Weights of a small transformer language model.
Size: width 64, MLP 192 SwiGLU.
Architecture: LayerNorm before each block, rotary positions, no biases in attention or MLP, untied embeddings, capped logits.
Training: a variant of Adam for these matrices, 111M tokens.
Each number is 128 + 24 x the weight over its row's rms, rounded and kept within 0 to 255. Layers, rows and columns count from 0. Numbers have three digits each. The size before them is the row's rms in percent of the matrix's.

# layer 3 attention query, 64x64, rms 0.105, rows 0-49, columns 0-63
089:113145143156129164153123150120104099137109134109094129082104158111126119086085127159160156106136145131157148131130178161109109093091134131172109107113142112131128121065124164115134136141144150
084:124118124107101124152144118126159145145153110161136124135110112151099136152164149077115105127090150123137088099132062113183109129158098132065166110153140102127137129129113123146132120145126096
088:114094140091140101095101095104157145123112110116120159203146144098125123135147142154139131151127113177116105149107148101109152138137152135118121167124103138140108083164161141121160126093134101
098:138145100131138137165160119131142155147122123148173122123140140097129129112133182107131116110091158106177135140169145149109120157149134132114136137123154048119132141073120109130115161155098115
103:109134147147101136126114195110110094122110136136087126124144119167122122112129110130147151137153147152071122100114097126162141141096144123129124109097106174112123106162128156089164087106135168
089:142141088090150143163107131135125105144115143103177112159128159137149142160131131103098125114116147141162160194109131099119152127159129125144129113113116123157136100122148090137098151123059147
097:145130135167106126093169142127121151099140123129188125081136117148098148123118113159104110127095149102176110133153160132084129141110122147101157125142160085102128158104109110093099146149127115
101:135119152137097134122146139097130124122137132089103141097138103162139095126148103135138103143159141119077133076094070133175086103118105116157124141140102146105119144177126150130153111141165140
094:150132146175091135106175133145099132131157142100156121073138151148124160126108103145122130136116114116164119101138177153118109120073119150086133121181140124116109146108093093119098139127127123
096:150139108087165140132063087127123165127111123178098146167140160106142133119100133117151136132137158134143120139141134130076138143144140108156093139137104131148149099133128172122112116150074152
087:071129113117168102138163149139185116154122095112151126114105103135102120152136186121157149125158099132076173149113112122133130103128110144172125140100111124157132131144128126150114138112147094
103:117097113086141112164102109166165145101134105135155138185134093104105134140102096109124141083134131133125134146144107112128130111133102118143116123136117122158156110192172166121150115100091117
094:104147124121186120105111119112109092121117143164071138144104173096132113127096139189171179134107149143143104143132129135111123159131162115136109105136127136156092102123105132126122153136155151
103:158131156177080143106171143132088115167114139117099143123128153142144141115081113145124109152124134117146117129131135123134118123143132158101122083152138129101076147084103097129119143186113161
089:172111121126073119156104147176114153122109103106135115105136085146135093153153118123146113123125148177133111079150119096127145124140105122137162122133148128140186111150118131096116081131106102
080:127153111186169117105128114107094124130101154126125152110132154174147132132099144150121122138125093086161102152093098123075106121109131114125169134139142138116082155137099140140074121145139115
114:108134109109161123136104147154124152073105098106172118103152070113106114091103120108126129104122161126129143143148119153139148152130118128149132125092150088148196133170148163107119122113127127
097:140149152159107166108115154153120139151138129137118098115156106115137140117088158112091121099111155094146116172150114117117146159141140136052123129085166116111120163111128117134130109185130123
119:118139127090128147117116105139142114188119130125136147138136130167126168152157111130073114146151071085164147116099143115160119098112160125122114116164113181106108131117119087133141111100133113
091:156111138112131150149094114110146142155123109153083134110130105155141114171128156143118141143111139147097118154139124139063098179086101148139128095161150136139120142145133133105120099183084124
117:091124127082097124129127152152154128127162121097152108132106082123110074112130143142118122149123151118104167081153133141164127162144104138168111127117127120165171107167142121115176123097137141
096:130089110130163142105152119131123147126140152090148138106122086127130149180140107172109138152137114095127176099123146104121117128153125142134130120125093084136134181098072112125107148146176126
074:100132145177093151119132134118124113118150114173130144095133154118137118131129174126145144110159160182069085114121131106115143136079105137121117141117114159084083131109148138133087139109131125
105:125139107136153135140093115184130120096137146119072129158164121127113128110099124100091139101109109094154145145129151144131149116123127119072134130098194129168165110157114137140129099142101129
122:134098119128098106111150122076136169150119114091140123127143096117111118148159052128190097184132152125121158109102171110125122127162126148149113135110108118139145160137111134122119134128137139
116:131133136088127125124128119108131129157145111130139145081093144126116102097131156134167111119146172108086124141104095158092131184123140155195128118147085113114090126134159142145121149156146149
100:154090122136169092145145116156110153132071158151102129154134130136152154160103141125111177125111095141155104089150129118105133087097138067107147129155144111143131124113119127086133103139112129
119:104157109107115097128135098144136146093133167134102108142158119119127089123071139182136094158120156092090148140155125152084100147148121139130144135126128110145141185134108135118145115176126121
094:119138143151121085136147133149134149144071118159169092139109143149120128114127126116120164136150123147169124087140124130159148060125154110101150150148134102112136120098103113087142129072117106
124:106125104188107148151096101142112105088141132140088134137162143146133102132097141133128138126112123149088132169119154132078154157125098112098139140104145137124122170145090152147115093172111153
119:085136128135096143124147126120166114122162093118164151092126134132119110099153149178125089127170124108082151146107138101135113143134109150146123115119093130088108170113108128156123143094184111
102:111113149123138114148115119149119097181068119133128163080151132166135155157166154162137152093141109126139142113116110106103151094112129111096153150129154150092133154134100156103161106103138136
101:114112137144112145168125143109160121140108140174124090142107132160117141120149152109095144126105136110162101115122104084175147134168134120054142108115152084119124127087119133122143123157106162
104:109120141115132111084103120141136118122147126098087141136142096138124110158100103159162116136175092160075128112123131143111127138102121125160125153131106183136115145198129146126129098088151108
107:159105102123119128131139172128100135136143093162141153131080138151127101181176135109159072150118165150137096106151137158110130110106125094125127119136080110111125143142118096127129101111127090
093:133123126137093139145158169104110135136151094162148136138123121165128149185187144088157103145122152127107097087134088152143105101122109108093140094148122138109120137113117112132161086126147115
097:135149072114140117143104114135146121126142117137170100158120114120128140144128164091097133135131065152149129165158119113103145183146144123101121138113141106164130120147151105143115115071082109
095:147147105171144110092169127139140122112171113118198122069111106147093125146126123119124118114091129115160129155143156138109099139120111143111143165144153086154133145117113124126077140131130095
084:110090160137087174148153163093100117123147106153093135128120105157106118113151139124177117161145131130112116073104084159161119115122125119116129123119128184114133163108109136127163132155131143
092:151120140109080107159087123124087140151124129146067131168116153130113116124112146119147100177137134188113140104164106150140151114112128137143105107137108168105112100149104159130126082129132129
086:153117165172083140091158158131094133108097158121173118076111124162113146124118122133094117128106122096139117127118137142119144140148133130097174105124160111089123127086133091106132146169116139
082:124135157150168178112137150134086129138178149122126121109138123119117122142127144130102141113082167159120101141148165114077128158100079079108122125094140116136153112130133160132082142144115116
079:120133073096133101154077105147132153116148111111127147149152097103141094133090112145133109119141099146139133094130125091124135133135118102152141142119146097122168144211123147150124104093144147
087:136130131120115157117128103093150132144163157125108148155141151150172153125130107129119102166169101081125121105099108111127117116109144106163115138152097136126084165109110086150168144165106170
099:126120134148146177086152113142133119095109142079139127088186149103117114088074102189110107105170127122145125116102132184128118140123132159130110114133110115132118129139118129141123144142122150
087:130149129086164111148110116160137126099100109123153120134116156063123135119133171112145148103136149150125160129153150127124131128169142092149120136074125092147185090120144179122135123109126124
093:145112112090119126155119117134172122124159123180112140145097148093145160170165132136122132158153100125074139150154136142103129151104128138111092090177087147120111104138137124128138114139081123
093:144145126162166116121147159167095144101118154159179123116121130150134129143115159106065149112087106116131146150144159151098088145126122112091171108150144077119107133113128135105108130137117141
101:116099118139078082159139131132128134129120110176112127100138077148143122142158149142173122123117149143086120095165145135057131121118103096131161125105134144113127156143141163095141107131127149
086:099128116101120140122179154106150101138182128120158121146114120092145118161140134099112096125114165119129131119125119075192162102153137151147115098102092134117143117115132092138154140095156109
# layer 3 attention key, 64x64, rms 0.0978, rows 0-49, columns 0-63
105:095099112147109128130124180135159122079091104112156161116135113133081109116121089162137141103102097163070147107126114139107106133152120106131161135118147113142173146166140134096130125145116121
112:181165145125143116111133093145118114158145123133138106134153145138175120123104160105095113133136168098161115140116109076138138135115143156129133122144141126107071092105109130177106108102154085
112:149107112123091118134102117122148149124143146102068153125132117121160123110103105132102086155130097147170143152118120145151131133113126188126101099142117151076127147164114090150149098160094139
114:131137114123126085139137119167145103167133098099133163119174152124191101144117148129096111123135151124165140121113135060135149122119142156142154108123143123118098123152112105166118095094141091
113:114151126100155142129071097128081142129126164167105109119086110131132153122156147128164154174157104120109149106142140165110124114088137100146120149134121134114118123097123135103147157136138193
083:104122128133142172159166138092120153142096130091128127117144133145113091090102134136096127118134084115132155171136105095133105111137096113129117139131120114096142153150079126137083161165127073
096:138163115091137108110105126161115089155103091154116137144134141141142156142126136118113131071115141099164127108082114096136135122105155160131173117169132129132095099115145145163125101090159095
105:091141122128126171142089087128092134113130151161132099150063109139095145134123156087148167135135132146109130130122159172161111123109149091136101142150124163162140131105133132106141140122100166
109:158166161089151114119150109132056114139092140176130126147127150140148155148116130099131132128149121086140113124088112115137128130095154122115140099166125150121093107100125146162144097086157133
106:119084114129125139137168143144142085165149173090136132085137136089149103160143124156121106171118127137129147128145130138167137132126085182126096129095137157116146148133125079156114148117156123
103:115140101160090107146078109142133131077163137123124139155136156138127129134090088118118113100107139186115122160142136114108142131170134104149144155114155127163137108154153125106157122172083121
079:123125091142119125153129096163167106110169146117150116142129137088109117127125176094109121072097122141106138163121157126129155100154097125142104175103136131119164091171140139133106149102108125
097:158123117105155102140158143139123121148118146101067146131147123119178124121106106153101111170158112100170159127124107155125076131082121147116099123133098129101140121113130124122171112133173160
088:144118156125127129120169118108121164149133138161074124129117121162136122115116155146119116141162111111125126129121121128125109144068138164105131105165116134079049154097123099129143140172137152
096:108113129164083139135123168124167109106103096127165106103120107140084135110172136126141116108126127131059125091138144152140169134160112134129139177113163114115162111119132115135124121086105117
086:147131147096136161081112134095101116155089152167110155148101150164100116144148107152137138124151088097143111155084143110132152147136145126118121102149157129094081104103128117127136114175159115
117:094136098123116153132086102186145118148151121085175108118135149106120123133149124111115124091104133150130148114148168125145153097155115147130148150115153102136190132121131133141085109080125097
102:148170182126125112131151096164109165129100107139096091126159101129109149095105169130119128073161126119125107152170096109084116157143163106124103143137123132117114151124148151128148104140132110
121:113121192107115130110150114147104136147121132124140109116075138150137139160148143117118161144118089146157128104127084116164108101075110142102108125132151185150140145073137112108137151120154130
100:136096153153138130126178154135133148130161081115082134087142093109113121091082194121120120122126145173131136116149117151123088144125109132130120155125103134126107155167135154094135138156126149
074:121108143135105093146186140136134115157098122146170135101091130144103132159134172120130143099112086139158148120137163119147132082110094143139104159106138136133146110108148133133125188083150124
118:178113142086148108080167111142145158178095128104157145090118151147132144148149156108123136166108104109150144137109152121120119106097122162160124113146111100134106119079118097131110144135154108
094:100151125185095136135135167084142117076164137150147128128085104104115119103144080142165151131134143153100129122100123159115140176164124106095136123123120109120106136155124153098126134129099152
103:120121102112141135116095075170087137143109145130112132170151140129136144154103175113078121090156073097163140153121143127154108107141162123112113110122127142121155118097125119154141110134167102
120:157110135118126114081161151091144119172084114149144151126119167139075144151200115138141145139098129143110128153112163117139117094124129163124144140127132146129106097108129103131126117144131071
101:181147132102128127133104110094120146141131153153113151101123168123111116103140097134159106145106140135105131126114122123096140164133151125180143132146100078112047108150118140152129130166095122
092:116094134130136111137145166138135145126104110102108100119166052124146107133097149123133123128139149108133103133159086126115133136148127114111128094110129153116185158132174143095138132130145198
121:148159136113106076149156117119115163163086140164129121067154126109112140148095139131151102145144130083161148130168142132118110114154134137146115171117138116090080130145099132130099134157134112
088:091110118143080122147145151136170123092144127133173105114146082136121105151119111146119117116119160135130100100158098122122157145135118119109133113103140142147199161126172128103149110083124158
117:135126136173150134127145130134086143099115131147088136105134127129098154101132146144091131116190099095129134138128128130115106145150123107093122179131102126122093136158063165128094117167154114
117:140131142143097130141127111110158117130155138141161153065066168141114140136155116130169131179106110162104150101102134134128150139118119137148132169138111093141081124129093139142089142114116104
100:130114174129090129128145100155137127103123122082121102098126081173141127103151194133153138124138128114084124132145095111096106129109109089128127157099114135168149155140146163108153118104133145
094:126174124115172144130141128137141124124094152159125105119132118169123108107123142162153168161157106106110141146135134092089106157132155077145132101149138115157126126092100126102068112132170134
092:137103135108095106134112119106106150145166125133108117153122110090114168146141110095100091131115149115166125099131121168190143111161110170100110138127138120104144125132124131140175163144095178
100:146115108145108135110146133103171108111122120116127177123133147145152080119094123172080106134117121153113105148070093111130100161108145149156120139143107138120144133159154124102127098156141074
094:148153163113155135115147111134115132159144092125160095140171138161149100121114142127108132144142151096162089115113070090131182150124165142136114110154112107138089127086138114123121148094137107
078:104095132149091120141147168097148131118129109116113161080135163146094143105167088143142122097124130152144157098123136113113157118162116113126151123103153125123158157155127137091086091090130087
112:142153127105124102108128129161086081134111113113136125155148161155125147134137131096094124070101148118179114138112118090171155102133124131123172127152149121148105103127145143159118096131154078
082:095139142112094133149131141138129113115135142173125097129112104147120139127130130113177146137141141136129132082178114175122140182110142124147116117096155086094112097087119132139129157066123159
097:087086132141128148130147122088124156117112165154141109117094141097116127152164111126172113170144103112092128080154128139118111136144133142128115135090127195105145167122134089119134149143145157
087:127155121099106131105086143119130162146142115179065119101110129166116123137125149143148142129141130117153152114107145125126144164100149156105165103179159081103117113104096133145097147094137134
078:138160117128134132138106158132125084147111101111111139145135117129136112115103175120109115095085190142126141157121083143128108110169075117132183131119144071143112124118139157153120124142150105
068:123088115148123083124153093114172152128150145118190153121117165085124169146132104110142095104138110146119147110109154147136156115150093165116106142118099152118159142130141123116105136126098082
110:131130164093143144129155141106066124175150142144136098123117120115149109152111142111138168133149125113142078135123091129163126118115123116130084130115094176116108118103136118136153188114146172
104:126159110124106123160125099095113103137094159160077128157130134124178138147114162099131112131131124118151182145122173162130114136115146130133111091142116133099076137114123118141190118151126151
107:111114067164122100157129119130188107117144116084128129139164120085153101111104092146130083135104157164115168154145154121121143137150111154135141107115154109141145152146120123139122117140096093
082:140128134115143142144192165150100125138140125130113124135173097080147079133051148132135136133128162142133094129185114132119110125132130115129103120096123094149127119125151130120143140132140181
075:136182113118164090128120135165120147112135106117081121110162123154129102113087182142104109108159130084150139125140100130126085126137152131108168127150133106114087162122103135123091095138147133
086:091141132131099132149133184161129117106092104170157108112142090136081127105142123132140150090126136121117103138149136151123144142162150108153135189120157098122145082109157131118092154104135119
086:112133121175112170159169125123091106110140164108147127150088146127116126114110088103142135113157113078102134141127187136157143119166126146120100157106146150152169132104110111139100127133120092